config.yaml
n_layer: 8
d_model: 128
n_head: 4
n_kv_head: 2
head_dim: 32
d_mlp: 320
vocab_size: 4096
activation: "swiglu"
norm: "rmsnorm"
norm_place: "pre"
norm_eps: 1e-05
positions: "rope"
rope_base: 10000.0
rope_fraction: 1.0
qk_norm: false
attn_scale: 0.177
bias: "qkv"
tie_embeddings: true
parallel_block: false
init: "normal"
init_std_qkv: 0.0279
init_std_o: 0.0279
init_std_up: 0.0279
init_std_down: 0.0
optimizer: "soap_variant"
lr: 0.00765
lr_mult_qkv: 0.7
lr_mult_up: 0.835
beta1: 0.95
beta2: 0.99
lr_head: 0.0106
grad_clip: 0.5
warmup_steps: 200
schedule: "wsd"
decay_fraction: 0.756
decay_shape: "linear"
final_lr_fraction: 0.1
batch_tokens: 32768
seq_len: 384
doc_mask: true
train_tokens: 126600000
steps: 3864
dataset: "wikipedia_en"
Each number is 128 + 32 x the weight over its row's rms, rounded and kept within 0 to 255. Layers, rows and columns count from 0. The size above them is the row's rms in percent of the matrix's.

# layer 3 MLP down (transposed), 320x128, rms 0.182, rows 165-182, columns 0-127
size [109  89 101  94 101 104 102  97 101  97  97  94  87  92 120 103 107 105]
[[132 129 116 107 144  78 137 168 181 109 147 202 129 128 138  69 180 148 170 102  41  88 140 106 123 107 152 107  67 114 154 104 127  79 130 117 122 138 109 164  93 146 178 143 139  90 158 104 131 141 111 160 118 159 152 150 125 159 133 147 142  97 151  91  70 158 136 111  94  96 174 126 148 189 174  64 124 180 199 141 168 142 140 168 107  97 130 124 148 115  64  85 130  68 189 132 115 130  94 106  78 138  83 142 155 135 119 158 109 102 108 163 112 125 181 141 176 131 100 160 160 112 192 163 127 114 145 113]
 [127 189 146 126 141 167 152 113  68 160 131 167 148 122 134  96 167 172 165 111 115 101 106 137 155 195 132  98 179 138 137 113  81 146 136 179 119  93 189 130 122 126 139 118 181 138 126 140  91 127 118 134  92 100  87 111 155 143 105 153 153 185  68 162 125 144 134 116 121 148  80 166 116 137 113  87  97  16 109 147  41  94 133 113 176 194 164 114 101 133 116 119 163 142 133 160 138 191  80 128 123 190 121 181 176 125 143 143 110 118 143 133  72 123 129 132  96 140 138 124  59 142 166 104 142 120  92 118]
 [148  70  95 116  87 151 142 148 116  97 192 114  78 113 117 165  99  60 103 131 165 146  87 157 129  73 157 113 142 144 111 123 159 211 155 112 188 129 136 147  94 146 149 122 113 142 108 129  98 109  82 159 130 138 128 159 104  98  20 113 127 122 116 157 195  86 175 147 161 114 119 151 134  83 130 119 106 113 111 130 128 166 132  82 148 162 144 131 176 179 114 112 136  80 105 141 135 177 107  86  86 166 116 158 138  92 100 105  98  69 131 199  67 108 135 102  85 120 168 120 147 149 139 138 152 101  73 152]
 [ 98 122 138 193 136 119 134 183 104 120 129 130 123  97  80 120 150  96 105 165 120 160 208 114 129 105 173 123 156 125 108  94 174  93 185  86 137 175 181 147 146  90  92 135 136 179 122 167 140 160 121 141 166 170 127 173 142 125 131 137  62  66 131  65 135  89 103 126 134 147  83 164  86 214 108 130 146 177 146 143 109 109 147 100 107 179 142 175 101  86  94 134 153 124 110 148 117 140 122 175 158 138 159 136 130 109 136  80 140 143 177 187 183  59 114 144 131  78 100 130 152 123 102 120 109 162  88  87]
 [145 145 132 155 122 130 120  99 117 146 117 181 140 120 119 136 136 167 137 153 121 141 194  54  75  86 152 147 134  99 107 105 155  92 131 143 100 154 216 111 133  91 152 169 128 111 128 124 182 188  88 158 119 116 116 134 111 135 144  91 116 149 129  49 117 118 132  96 148 187 131 117 106 142 114  62 134  93  34 119  65 124 137 136 132  95 167 147 150  85 127 128  70  97 105 126 112 100 106 150 105 173 106 182 114 183 161 213  65 114 176 126  97  91 151 114  92 111 142 152 157 109  86  89 125 119 134 145]
 [111 130  96  80 137 118 128 132 143  59 114 124 110 137 191  58  93 111 100 152 107 107 148 217  99 111 111 145 178 127  95 156 189  87  93 118 122 110 131 108 119 105  86 156 135 105 161  87 110 138 142  55 139 112  92 135 123 140 195 137 110 103 156 186 121 140 118 105 135  82 173 127 115 136 129 158 167 172 172 149 124 133 137 130 143  97 100 181 148 148 143  76 115  90  96 140 154 152 112 108  97 128 113 146 142  71 177  90 136 164 116 128 222 117 160 212 113 143 111 124 161 129 182  91 132 125 191 129]
 [145 178 113 185 117 162 121 124  84 104 162 202  45  86 110 114  72 163 117 151 121 122 128  86 127 147 108 116 166 171 142 144 136 150 146 144 153 144 121 168 124  71 111 131 185 165 158 137  83 150 143  44 180  85 107 173  86 102  61  88 137 147 115 110 151 180 177 104 182 139  72 125  95 175 156 131 109 102 157 154 143 112 100 117  95 146 124 130  83 180 145 126 119 152 142 109  97 157 124  98 169 123 153 163 185 102 157  90 114 116 153 117 167  99 114 150 110 151 132 170  98 102 143  99 104  91 104 169]
 [134 133 155 146 115 147 159 105 116 139 170 129 158 132  86 114 146 125 166 164  74  95  88 147 115 145  87 180 120 101 159 160  74 113 129  58 136 114 166  76 136 119 175 201 135  89  89  68 130 163 137 168 104 117 127 159  94  78 107  81 116 111 104 104 114 109 134 117 140 102 201  97 127 145 149 112 145 165 185 136  99 161  96 152 146 101 118 199 172 130 142  37 115 132 110  47  78 102 148 138 143 139 109 133 168 144 141 144 141 152 172 130 155  89  93  92 163 109 186 170 112 170 105  88 151 123 113 113]
 [152 113 114 128  93 118  88 154 131 122 172 100  92  94 171 171 144 110 137 193 143 170 119 189  49  67 142 143 144 156  89 161  87  97 117 146  91  45 222 114 147  99  94 169 137 101 132 165 109 116 116 163 116 136 116 105 133 125  97 115 128 152 152 171 118 184 118 127 174 138  95 111 135 150 153 126 155  90  89  71 146 132 155  93 107 175 175 147 134 236 122 124 115 100 130  93  98 147 131 146 105 142 158 111 171 136 140 117 137 111 127  98 181 156 151 152 144 109 133  58  93 141 104 127 108 142 156  81]
 [ 96 109  88 167 142 131  90 166 165 164 106 100 112 118 113  77 136 133 170 179 119 175 120 156 175 100 111  97 128 139 131 159 105 154 104 123  76 130 134 185  57 127 134 165  86 114 109 135 131  96 201 125 146  86  87 129 205 119 136 102 191 126 112  81 190 123 139 152 112 168  86  94 128 173 147 119 141 108  96  85 182 131  85 131  67 101 124 131 115 194  93 151 167 153 147 194 107 137 178 106 178 124 137 135 127 134 113  57 128 145 143 154 138 118 134 133  87 112  74 161 127 124 172 109 134 162 113  73]
 [111 167 182 103 163 135 130 143 151 102 166 131 118 107 166 158 150 133 132 178 141 134  92 105  96  97 138 102  80 133 134  28  79 157 167 118 125 211 131 137 136 170 163 158  50  75 122 105 145 155 137 112  98 128 132 160 168 115  91 159 119 178 160 116 148 139 100 106 110 112  95 160 111 123 119 122 228 135 100 130  82 143 124  96 154 147 132 146 105 110 164 102  84 106  92  86 144  89 109 158 195 152 159 149  59 160 113  70 201  88 108 146 132 128 148 114  97 105 138 120 124 150 102 159 123  90 120 152]
 [ 70 142 201 119  99 151 107  93  95 158 148 206 127 146 172 145 152 175 133 135 127  81  83 150 135 152 128 113 142 134 152  95 127  94 152 133 116 108 116 146 159 114 154 112 172 132 113 123  80  54 130 169 129 123  54 123 130 148  78 173 171 177 117 145 151 173 154 149 126 161 102 172 166 140 141 167 109 103 167 149 114 144 180 185 172 155 168 196  99 143 180 155  98 191 120 146 103 154 116  68 159 109 107  79 135 149 111 152 177 127 110 132 146  97 147 105 144 201  98 117 122 113 164 122  87 151 147  93]
 [ 77 134 120 109 141 146 110 110  65 129  86 127 115 146 171 125 135  93 118 113 114 170 167  30 154 115 154 123 147 156 142  94 129 103  55 119 137  96 179 132 113 130 138 110 176 140 126 138  85 148  61 111 130 145  85 154  83  95 117 115 131 103 118 146 114 130 128  49 120 129 172 119  89  66 100 128 100 150 107 146 121 100 142 125 113 125 176 126 120 121 125 127 178  93 126 154 145  74  78  93 116  76 165 118 139 106 175 121 134 127  94 143 104 123  61  23 189 104 108 170 127 135 166  73 168 146 182 152]
 [140 165 131  52 103  72  80 105  50 179 146  77 149 119 144 142 139 162 139 124 145 125 136  56  71 147 135 135 109 104 152 144 129  93  98 136 172 109 105 119 132 143 105 142 130 126 164  97 157  80 214  74 105 139 163 128 144  74 169 127 105 136 117  82 135 109  95 129 122 148 138 134 148 138 132 136 122 108 113 146 143 145 129 182 121  99 128 108 155 153 130 131  83 134 109 190 110 105 180 134 159  92 119 110  65 184 119 146 116 175 110 127 132  39  71  59 151  81 205 160 105 133 112 106 145 105 137 153]
 [100  92 124 174 153 139  93 177 125 126 137 147  97  63 109 145 154 191 100  96 111 188 174 114 127 134  96 152 154 148  68 165 137 193 208 166 136 188 147 142 116  97 107 133 143 153 111 151 110 137 127 181 144 135 151 191 134 107  96  58  63 142 139 136 118 128 151 138 166 139  95 115 170 171 122 111 203 136 106 106 116 125 105  67 158  65 147 117 120 158 125 170 176 126  71 163 113 133 135 159  91 147 121 171 172 113 106 121 143 102 179 147 181 108 106 185 169 115 138 153 138 140 137 154 100 153 117 148]
 [135 122 109 104 136 159  74 149 112 114  74 125  83  93  75 153 120 130 141 146 144 153  90  49 120  99 173 125  82 124  81 137  99 110 144 122 114 158 153 124 148 176 141 133 133 112 162 154 139 160 111 122 121 122  80 148 127  94  96 123  82  78 126 126 134 175  85 163 108 137 119 107 133 162 101 109 180 106 140 173 127 115 150 100 186 119 162  68 142 131 134 162  97  68 167 178 132  95 108 105 106 130 143 124 184 102  95 177 170 111 102 196 216 121 118 161 164 116  75 136 146 146  63 199 154  66  91 128]
 [178 165 168 131 116 171 139 109 111 103 126 161 124 138 178 201 112 145  84 128 108 162 104 120  81  92 108 155 172 117 135  97 170  93 146 199 153 161 128 165 143 131 136 135  98  91 167 117 119  88 113 188 187  97 136 137 133 137 125 135 146  97 101 137 150 127 113 154 155 109 147 182 103 134  68 173 132 105 129 112 110 111 178 102 152 143 187 142 110 136 122 160 135 151 112 160 119  71 178 170 176  93 181 142  86 113 169 116 111 157 101 166 181 107 157  74 228 150 123 140 163  94 156  94 128 189 103 102]
 [153 105  91 120 124 160  99  93 176 162 158 102 173 107 107 124 130  81  95  87 134 193 137 116 100  83 134 125 117 155  98 112 108 128  88 169  98 123 145 103 146  69 167  88 150 130 156 136  95 122 113 127 110  84  75  81 170  97 162 130  85 129 174 149  82 158 161 125 138  78 124 126  46 117 203 170 140  91 148  54 142 129 111 109  67 114 121  83 145 111 178 180 111 119 118 221 121 126 133 118 121 142 112 121 133 152 175 115  93 109 185 119 172 165 144 131 151  71  98 101 122  90 115 161 145  97 132 149]]
# layer 3 MLP gate, 320x128, rms 0.154, rows 166-183, columns 0-127
size [105 101  98 102 104 102 105  99 104 100  91  92  99  90  99  98  93  91]
[[170 115  69 167  91 139 207 124  85 172 177 207 178 121 108  95  98 117 147 122 105  92 114 136  95 172 150 158  86 146 141 114 146 149 123 167 134 144 127 169  96 132 141 141 157 126 159  96 123  94  91 144 130  94  75 111 161 116 124 161 143 109 142 108 175 150 158 142 127 125  81  92 172  29 141  87 113 101 149 140 110 134  79 116  90  91 172 145 154 144  71 118 153 134 163 142 107 199 103  76  53 107 108 152 134 142 111  79 130 109 155  64 146 139  95 110 148 140 111 138 147 155 165 135 132 163  96  82]
 [129 145  97 122 129 176 101 131 158 138  92  95 162 109 138 167 139 155 167 150 147  70 173 160 126 164  84 105 120 189 154 118  97 109 105 128  90 114 107 147 103 139 174  52 132 170 108 183 159 130  74 126 109 130 152 133 151 161  82  86 190 112 180 129  98 144  76 110  64 115 106  92 108 114 112 118 163 147 130 152 108  92  90 119 162 114  81 118 103 106 132 166 153  84 104 114 184 106 106 178 175 105 171 172 174 121 107  93 198 137  91  87 143 129 107  69  88 143  81 180 139 137 131 132 149  84 157 170]
 [155 130 117 136 101 154 115 129 133  62 105 147 127 134 111  98 132 121 134  89  46 144 127 193 152 174 124 111 159  92 110 124 191 190 139 204 110 108  90 127 191 128 104 188 158 115 100 128 111 103  96 136  74  83 105 135  98 120 124 123 187  94 160 153 110  77 129 143 216 115 147  76 134  80 146 124 172 121  75 143 199 156 120  68 155  95 143 136  90 157 120 145 154  58 101 137 115 141 105 195 122  91 121 116 131 122 169 164 135 175 144 125 125 105  84 127 121 112 103 142 149 110 120 150 117 152  90  98]
 [127 115  99 142  98 193 124  87  81 174 130 175  89 165 135 171 139 123 107 154  83 117 151 158 123  97 177  68 107 179 104 131  65 132 138 180 141  81 173  99 135 154 144 145 128 119 106 109 183  56 119 180 104 127 156 161 153 150 174 178 119  91 119 129  92 135 150 126 155 109  73 122 128 157 101 101  62 122 136  76 105 111 127 102 155 110 128 152  95 135 120  74 122 148 138 174 127 140 175  77 156 118 121 175 101 144 165  86 103  92 114 175 142 120 148 151  73  97 154 180 148 172  83  66 140  96 160 151]
 [166 113 101 149  47 191 122 169  99 154  95 149 151 212 141 159 136 129 125  96  20 117 116 133  74 120 112 125  78 127 124  83 149 133 136 139 108 107  80  57 140 166 166 129 152 161 121 144 149 132 111 122 137 175 152 104 112 141 130 171 179  98 137 133 146 144  73 150 114 146 175 121  83 159 178  73 146 139 132  77 118 118 124  79  90 126 100 116 113  97 119  77 114 156 125 118 104 116 103 174 168 132 103 114 128 171 105 105 100 136  64 140 168 117 124  91  87 126 193  95 122 110  69 110 130 140  94  85]
 [185 158  62 176  79 159 185 122 109  77 103 145 120  99 158 105  98 164  93 148 142 158  76 139 110  96 140 150 101  72 163 111 107  92 173 142  96 142 101 113 120 165 157  75 136 196 187 170 103 120 131  84 153 102  86 100 132 102 127  83 142 112 146  98 136 180 141 153 131 179 116 211 130 128 187 136 194 110 126 130  70 141 120 140 132 113 110 116 124 114 143 153  82 126 173 150  92 133 106 153 116 142 131 147 149 100 173 140 104 132 156 112  94 112 133  91 118 139  86 138 135 169  98 141 107 141  27 172]
 [119 114 120 150 129  99 181  64 162 135 171 135 161 130 134  85 108  50 150 189 185 152 124 196 194 127 145  86 134 130 172  97 138 117 115  85 130 145 123 174 152 128 100 120 123 117 138 165 177 137 176 139 133 103  55 114  82 103 125 119 123 156  83 137 157 130 128  89 183  94 140  95 120 150 166 128 170 100 148  97 159 131 120 171 116 205 106 199  75 131 167 103 130 142  97 136 166 155 115 169  75 156 178 106 135 125 130 114 132 133 132 127 130 115 144 156 161 162 137 116 167  81  77  59 109 178 144 113]
 [180 134 124 184 140  94 172 158 125  95 151 179 152 153 116 142 163 113  88 151 161 134 125 122 150 163 125 119 124 160  89 103  98 114 189 149 104 108 125 130 163  93 114 134 103 109 180 116  89 140 151 157 117 164 151 155  72 141 177 100 117  43 142 131 113 165 114 189 132 135 116 148 140 170 129 166 195  80 155 121 142  91 151 170 131 147 102 162  75 107 123 108 168 108 134 110 101 101 104  57 130 101 155 177 136 109 162 141 122 187 145 130 187 194  84  89 189 110 133 123 138  73 123  99 105  70 190 115]
 [ 74 123 168 102  66 148 170  95 152  88 148 101  95 132 148  99 116 191 121 106 154 124 115 153  90 176 124 138  68 151 120  99 139 162  87 129  83  98  74 146 125 137 118 119  81 130 130 153  96 134 110  97 157 111 217 128  60 129 156 170 117 119 155 107 138 120 118 151  89 156 131  97 134  92 161 135 117 121 176 123 147 130  74 100 147 168 107 160 126 106 125 121 134 179 148 131  60  99 103  67 103 193 150 196 118 114 155  62 124 152 138  95 180 122  80 102 136  74 154 112 107 178  68 154  90 124 143 151]
 [148  58  86 128 127 203 180 103 124 123 139 145  96 129 148 161  85 104 107 156 177 102 139 117  74  71 164 162 118 119  83 126 139  76 203 128 151 115 153 125 146 117 141 109 147  87 149 112 138 115  77 153 118 159 164  82 123 168 156 136 141  51  93 197 185 153 132 153 142 157 136 136  97  85 171  91 159 129 149 144 130  74  76 105 138 111 127 128  78 156 143  90 136 169 161 138  90 166 131 123  54 169 151  93  88 141 101 133 123 159 112  89 131 147 156  57 149  87 128 105  95 134 104 172 107 113 152 128]
 [139 169 193 101  98 126 142 127  75 182 187 160  74 135 127 144 135 147 160 104 114  78  85 123 139 150 149 117 121 168 164 157 114 125  99 115 110  88 137 115 113 108 184 162 142  97  66 137  79  61 144 168 146 140 145 131 121 151 110 132 156 136 121 127 118 165 119 161  65 109 135 132 128 159 123 111 137 123 149 129  50 151 221 156 138  83  87 164 181 112 148 102  70 149 100 217 118 123 113  90 129 139  98 103  76 162  96 126  93 175  92 136 156 102 133 157 142 172 130 142 123 173 140 114 128 199  92 146]
 [155 125 130 126 110  99 165 159 146 130 144 165 127 130 116 117 129  51  87 174 157 110 125  82 136  98 100  89  84 217 178 156 120 116 108 146 140 161 176 133 126 124 145 149 125 186 143 151 107  94  82  98 102 104 176 154 131 105 136 136  92 105  79  40 191  68 101 109 179 193 102 114 121 113 139 128 131 103 122 129  81 153 167 129 122  69 155 109 198 120 107 152 154 145  81 113  91 149 143  51 158 165 150 145 101 110 161  80 161 131 141 147 130 120 163 122 137 128 138 169 143 112 192 137  73 152 127 127]
 [149 128  96 198  79 128  98 114 159 109  92 113  73 153 133 117 113 140 121 168 118 123 128 134 149  85 123 129 133 109 136 183  50 145 111 161 116 117  75 157 104 116 197 166  99 150 139 128 107 116 145 145 112 106 182 151  82  63 132 104 148 160  82 151 131 121  71 193  98 178 157 170 122 109 162 164 168 114 181 174 108  96 126 138 144 143 164  87  97 147 136 135 100  61 121 131 129 138 144 107 160 128  77 120 148  97 116 129 164 142  77 124 160 105 133 140  84 174 116 223 164 188 141 121  92 136  72  99]
 [148 130 112 139 120 145 190 156  62 144 138 175 117 132  95 119 119 139 127  75 127 103 127 155 100 101 131 157  80 115 132  84 103  56 119 100 156 152  75  62 167 193 114 125 117 161 120  87 172 195  70 108 161  64  98 111 142 147 172 127  46 148 108 151 140 140  98 149 112 139 116 134 189 132 129  98 195 132 145  62 126 150 119 119  90 142 122 140 118  91 102 134 132 146 132 103  99 157 109  90 109 134 146 128 115 142  82 127  69 201 137 133 138 112 167  99 185 140 125  85 144 117 104 113 148 112  69  61]
 [150 123 161 109 102 127 146  96 121 104 133  58 152 119 155  88 104 166 115 100 110 242 122 144 119 174 108 150 179 129 125 140 160 138  76 113 127 115 108 149 153  70 150 117 134 138 105 154  97 121  80 137 108 127 127 131 164 176 125 121 164 182 130 198 141 154 139 104 181 150  81 167 167 141 150  98 180 163 151  98  76 141 136 141  78 133 133 152 162  92 122 108 146 129  82 169 118  92 100 118 168 150 141 125 115  61 158 139  74 148 170  87 201 126 170 124 135 168 189  76 126 157 139  97 177 157 154 154]
 [128 102 121 175 149 164 112 150 141 142  99 112 146 150 121 177 119  36 141 186 142 105 115 163 126 105 176  83 102 103 156 136 129 116 144 136 113 149 110 138  91 141 130  84 139 103 100 120 141 145 157 118 181 156 144  96 108 172 113 111 130 121 132 124 134 152 140 171 131  63 122 200 107 142 118  86 113 178 178  72 156 104 131  78 139 178 134  92 123 105 118 149 126 133 159 145 141 108  98 133 162 175 163 174 184 107 102 110 147  94 142 184 199 151 129  28 151 156 153 200  69 117 147 140  66  98 109 161]
 [111 101  70 133 116 103  99  95 101 130 191 106 119 202 124 142 101 122 150 108 142 167  91 182 150  93 133  65 134 168 161 143  88 136 146 132 168  39  85 110 140 110 125 103 113 129 114 190  85 125 108 172 130  78 138 129 168 133 107  79  75 114 141 176 139  77 108  92 129 109 142 125 148 127 123  98 113 110 132  94 126 107 111 155 142 141  47 125  88 107 138 127 159 119 181 161  78 143  67 147 137 141 121 130 135 179 134 156 117 194 110  96 105  95 101 174 152  63  79  85 116 123 144 188 168 155 106 148]
 [124 147  74 177 119  63 175  68 110 197 100 122  65 180 148 108 144 129 108 184  93 155 140 172 107 147  71 158 115 146 111 121 142  77 126 138  76 107  68 113 131 127 165 162 102 150 146 143 167 191 156 130 188 100  89 122 139 129 158 140 143 110  90  96 123 120 118  91 112 127 105 133 155 147 181 157 146 111  92 123 139 121  86 143  86 123 112  83 172  74 159 107 128 133 137 122 108  86  95 114 141 126 121 134 133 115 141  93 181 122 141  79 131 180 186  93  78 184  85 157 141 100  54 108 150 162 157 112]]
# layer 3 MLP up, 320x128, rms 0.161, rows 166-183, columns 0-127
size [ 92 105  93  99 108  98 101 103  95  96  86  86  98 119  98 101 104  99]
[[153 153 128 105 112 165 183 131 135 116 136 169 158 123 153 149  96  94 174 164 141 128 142 162 148 117 134  71 100  83 145 127 102 117 129 143  79 104  71 124 160 138 130 128 192 146 176 124 102 134  58  93 131 101 126  85 133 128  97 217 160 106 143 138 103 135  74 189 195 137 121  74 125  91 157  85 108 172  79 161 116 110  99  88  96  83 101 144 125  81 118  98 130  93  43 109 143 166 171 159  86 119  97 129 104 128 185 107 101 105 147  48 106 166 141 139  94 138 134 136 135 115 153  71 132 139 136 119]
 [123 172 147  91 168 132 165 175 171 116 135 130  49 125  77 106 111  67 100 105 128 118 136  91 120  93 120 185 130 144  72 147 112 161 139  83 147 151 122 119 117  42 131 159 149 106 145 138 115 143 183  85  82 130 200 108 138 119  89 140 143 185 120 110 134  97 134 109 139  97 132 148  98 145 127 214  72 140 100 174 159 141 114 104 107  72  95 130 114 173 136 136  91  89 141 129 138  94 144  42 115 166 145 134 144 123 108 145 134 190 114 221 147 151 135 165 113 136 120 101 170 134 104 101 147 149 109 100]
 [139 151 190 118 132 157 126 162 159 123 157 158 166 131 113 210 106 156 146 142 116  58 149 119 168 107 101 120 103 180  91 141  69 104 140 133 154 139 153  75 148 125 124  48 159 119 112 127 186 119  55 174 136 102 162 136 147 107 149  59 113 120 109  97 122 147 124 100  79 105 126 122 120 172  95 133 103 124 142 193 158 155 140 176 151 120  96 161 173  98  63 199 159 130 146 148 152  99 115 103 113 202 147 106 170 123 150 121 102 159 133 129 161 113  92 137 136 134  93 116 152 138 133 120  79 141  91 207]
 [ 98 124 123 123 158 118 148  66 108  90 127 188 161 145 140 159 144 173 149 134 120 148  94 127  94  87 119 148 117 158 175 140 180 140 164 180 130 115 160 131 173 108 168 186 177  87  92 120 110 150 111 178  85 112 139 116  83 101 130  80 138 124  80  90 159 150 190 116 175 108 140 140 113 101 157  97 149 154 153  68 130 113 116 115  61 139 117 127 118  72 105  96 157 177  76  93 144 115 119 131  83 140 176 195 108  84 163 145 144 115 118 111  65  75 116 151 172 163 111 158  82 139  55 112 137  97 125  87]
 [156 129 162 110 126  80 112 159 163  70 124 123 170 103 112 113  82 191 137 138 140 154 135 120 162 151 183  99 171  94 131 151  95 107  72 188 131 165 121 108 116 141 115 169 111  80 140 129 104 143 143 155 128 120 107 142 130 128 147 141  55 149 146 148 106 141 164 123 139  95 100 104 140 119  70 172  69 165 135 171 143 204  71 165 111 119 117  88 100 144 147 127 148  77  85 163 108 151 168  97 141 176 142 140 116  55 230 121 192 156 165 114 143 140 119 200 133 138 107 160 139 178 142 133 127 155 127 111]
 [ 86  87  66 161 157 123 152 113 122 176 108 137 112  99  77 130 136 157 136 109 126 150 167  78 137 115 117 172  98 150 138 124 164 168 135 126 115 143 149 119 143 184 158 181 135 141  62 178 147 207  59 148 161 127 140 123 143 172 110 109 121 152 128 164 113  97 198 136 106 163 127  80 105 124 100 189  78 185 206 146 136 118  96 157 117 126  66 148 136 101  86  81 169 142  92 152 111 123 142  89 122 132 150 122 122 123 110  81 117 158 117  94  90 148 135 145 128 145 135 137 136 143  56 184  86 143  58  90]
 [163 146 120 161 102 109 138 138 140  79 132 109 126  97 105 132 190 103 115  85 165 147  92 148 154 113 156 160 103  88 125 174  70 157  80  58 160  96 114 157 135 143 151 132 113  84 153 125 130 161 131 124  98 120  95 123 114 110 134  86 142 187  55 118  80 140 170 107 153 127 126  90 107 123 164  81 198  86 131  90 161 149  85 197  82 179 152 183 136 119 164 102 127 155  82 150 166 124  83 174 117 147 132 169 113 174 128 127 210 121 129 154 143 140 136  91 193 185 124  94  88 111 166 118 102 132 141 115]
 [147 154 139 134 122 153 126 128  71 201 142  95 134 113 134 174 184 169 112 142 144 138  96 165 146 157 179 115 162 158 141 138 158  87 106 120 190  73 168 117  92 149 119 138 112 106 126 167  90 114 117 111 175 105 136  98 176 103 122 121 108  71 160 118 119 119 149 145 170  77 125 184  98  48 197 137 108 194  98 177 104 131 128  93 140 123 142 131  96 138 150 106 168 173 106 143  60 134 161 148 133  53 153 141 112 107 134  97  99 130  95  94 143  92  67 125 110 134 187 111 164 150 126 116  86 171  94  73]
 [174 134  78  65 109 126 105  76 153 112 132  89 137 114 135  56 127 134  99 127 167 173 171  78  95  85 137 171 154 114  99 119 133  90 141 195 136 167 186 126 137 141 161  75  83 154  94 123 102 155 176 170 138 142 137  91 146 145 115 110  84 115 144 112 163 118 135 135 115 127 145 149  97 176 127 102 117 108 110 156 122  83 139  88 114 182  66 184 138 125 140 134 226 156 156 160 112 112 102 147 115 120  86 166 122 204  74 139 136 156  93 162 100  61 148 112 184 135 104 132 123 104 137 124 137 124  84 167]
 [101 131 136  98 157 143 117 148 112  97 155 174  67 118 137 162 183 108 140 141 164  97  99  94 142 124 104 130 117 183  56  92 116 115 105 139 108 181 186 105  76 168 172 141 132 130  66 135 175 154 176  98 114 129 129 145  80 133  97 146 123 165 124 105 116  96  80  94 102  92 117 158 143 164  74 123 132  95 157 141 121 168 165 147 136 136 143 151 113  98 201  68 102 126 103 140 167  82 111 124 151  56 130 193 104 185  97 124 121 119  80 155 143  91 175  55 129 115 152 116 103 174 118 120 176 115 110 172]
 [139 125 158 145 163 138 110 143  92 175 120  90 102 170  82 100  92 107 147 134 110  88 112 108 137 130 147 150 132 159 104 164 146 132 139 141 180 182 158 110  96 119  58 147 101 133 191 125 145  87  91 174 121 149 135  69 106 140 117  84  90  62 152 213 158 178  89 196  85 124 116  56 160 110 115  74 148 150 134 131 169  86 130 163 107  82 110 162  94 100 146 103 132  76 147 213 121 152 145 142 179 148 147 143 133 137 184 144 126 158 109 119 132 168  78 137 115  74 133 101 123 136 162 169 127 122 127 132]
 [158 117 125 126 145  67 140 102 161 114 158 143  99 178 113 157 126 131 122 106 117 104  53 107 140 126 134  53  81 177 117 139 137 142 150 155  93 167 103 180  81 132 168 130 129 167 185 134  87 123  66 117 141 147 172 122  88 176 152 163 117 118  98 109 136 133  79 137 178 171  86 126 143 157 165 146 150 139  97 135 161 180 100 162 146  92 152 135 193 109  67 171 124 114 103  88 191 182 142  83 151 125 145 125 140 176 112 157 108  56 141 120  90  93 172 182 151 140 112 112 152 109 173 126  69 120 111 154]
 [140 130  73 129  65  98 114  60 105 126 132 159 136 124 125  56 144 162 105 162 157 134 142 119 158 113  68 168 141  89 115 121  80 162  93  90 116 128 104 117 135 162 167  98 196 111 133 147 115 170 160 143 133  99  51 162 139 144 118 131 149 134 117 122 101 200  70 189  66 123 113 116 174 119 166 105  96 172  72 185 115 220 142  90 101 169 127 124 110 143 132 188 170 132  85 111 105  88 149 114 139 145 127  92 131  82 108 158 131 123 130 109 124  70 131 113  86 148 139 146 113 186 142 135 113 128 101 134]
 [179 131 166 126 133  98  56 148  94 164 155 121 158  83 119 143 140  94 145 121  87 122 135 101  74 102 114 121 142 181 148 121 140 193 133 133  98 155 156 144  84  57 157 153 161 146 103 255 162  86 125  93 143 159 122 139 146  73  80 104 142 121 125 113 128 152 111  77 162 130  79 110 116 127 160 129 158 153 129 132 147 163  95  97 160 129 114 185  63 141 119 124 132 114  92 130 163 104 122 105 143 151 107 172 134 159 146 156 132 136  99  93  68 135 126 121  66 125 121 179 114 131 125 163 155 182  73 157]
 [132 153 173  76 138 107 181 106 115 143 129 193  87  97 121 105 118 129 126  91 140  89 105 101 172 127 100 126  98 159  87  60 181  67 155 139 120 128  96  80 163 128 112  73 193 114  97 108 161  83 120 113 111 115  49 134  93  90  82  96 116  65 148 148 138 150 169  89  80 102 119  81  92 166 144 167 132 127  97 166 144 189 157  85 147 133 114 137 144 178 131 149 168 106 118 113  83 143 175 123  66 133 105 125 163 135 135 123 131 169 140 181 146 150 115  84 124 126 212 143 110 119 135 126  94 156 127 117]
 [187 139 140 108 117 120 119 102 171  66 123  63 140 121 135 168 103 111  89 174 133  61 177  85 121  76 162 139 137  68 116 125 121 146 151 115 177 120 142  84 133  94 132 116 138  96 127 126 193 142 104 163 172 180 119 132 131 174 107 119 189 175  94 175  96 121 138 176 108 132 166 167  81 138  59 219 124 129 144 132 141 156 151 140 144 110 131 136  58  93 138 142 140 118 154 160 155  58 132 163 131 140 104 148 145 110 115  94 133 131 128  97 132  81 206 160 134  82 139 137  89 119 119  77 108 166 120 109]
 [ 42  33 137 109 154 100 127 105 133 138 153 148 150  83 147 103 162 115 117 153  99 190 176  84 132 127 190 124 200 151  85 138 108 141 132 163 137 148 159 188 161 110 127 132 113 113 138 113 110 118  94 126 125 115 116 125 145  86 153 133 108 127 139 158 108 121 154 152 186 122 125 144  64 136  92 130  66 172 120 112  96 104 143 137 144 132 128 112 130 146 106 106  77  88  70 192 166 113 175  93  92  81 122 122 106 130 100 107 115 142 128 145 138 216 141 130 126  66  63 104 186  95 114 103 134  65 113 127]
 [112 133 108 105 124 158 119 124 163 161 117  97 151 105 126 123 187  57  99 139 116 139 104  79 160 119 187 127 116 122 139 123 100 103 173 167 136 122  64 137 126 124  43 149 134 148 130 117 135 103 138  87 150  89  42 149  88  81 155 169 128  87 110 150  92 142 117 175  75  87 112 126 140 172 104 157 124 131  92 116  74 176 162 127  90  66 112 172 160  71 135  99 102 141 141 129 154 168 153 127 148 165  92  95 149 118 147  92 108  81 128 130 144 144 114 152 168  86 134 137 164  52 196 161 125  67  95 135]]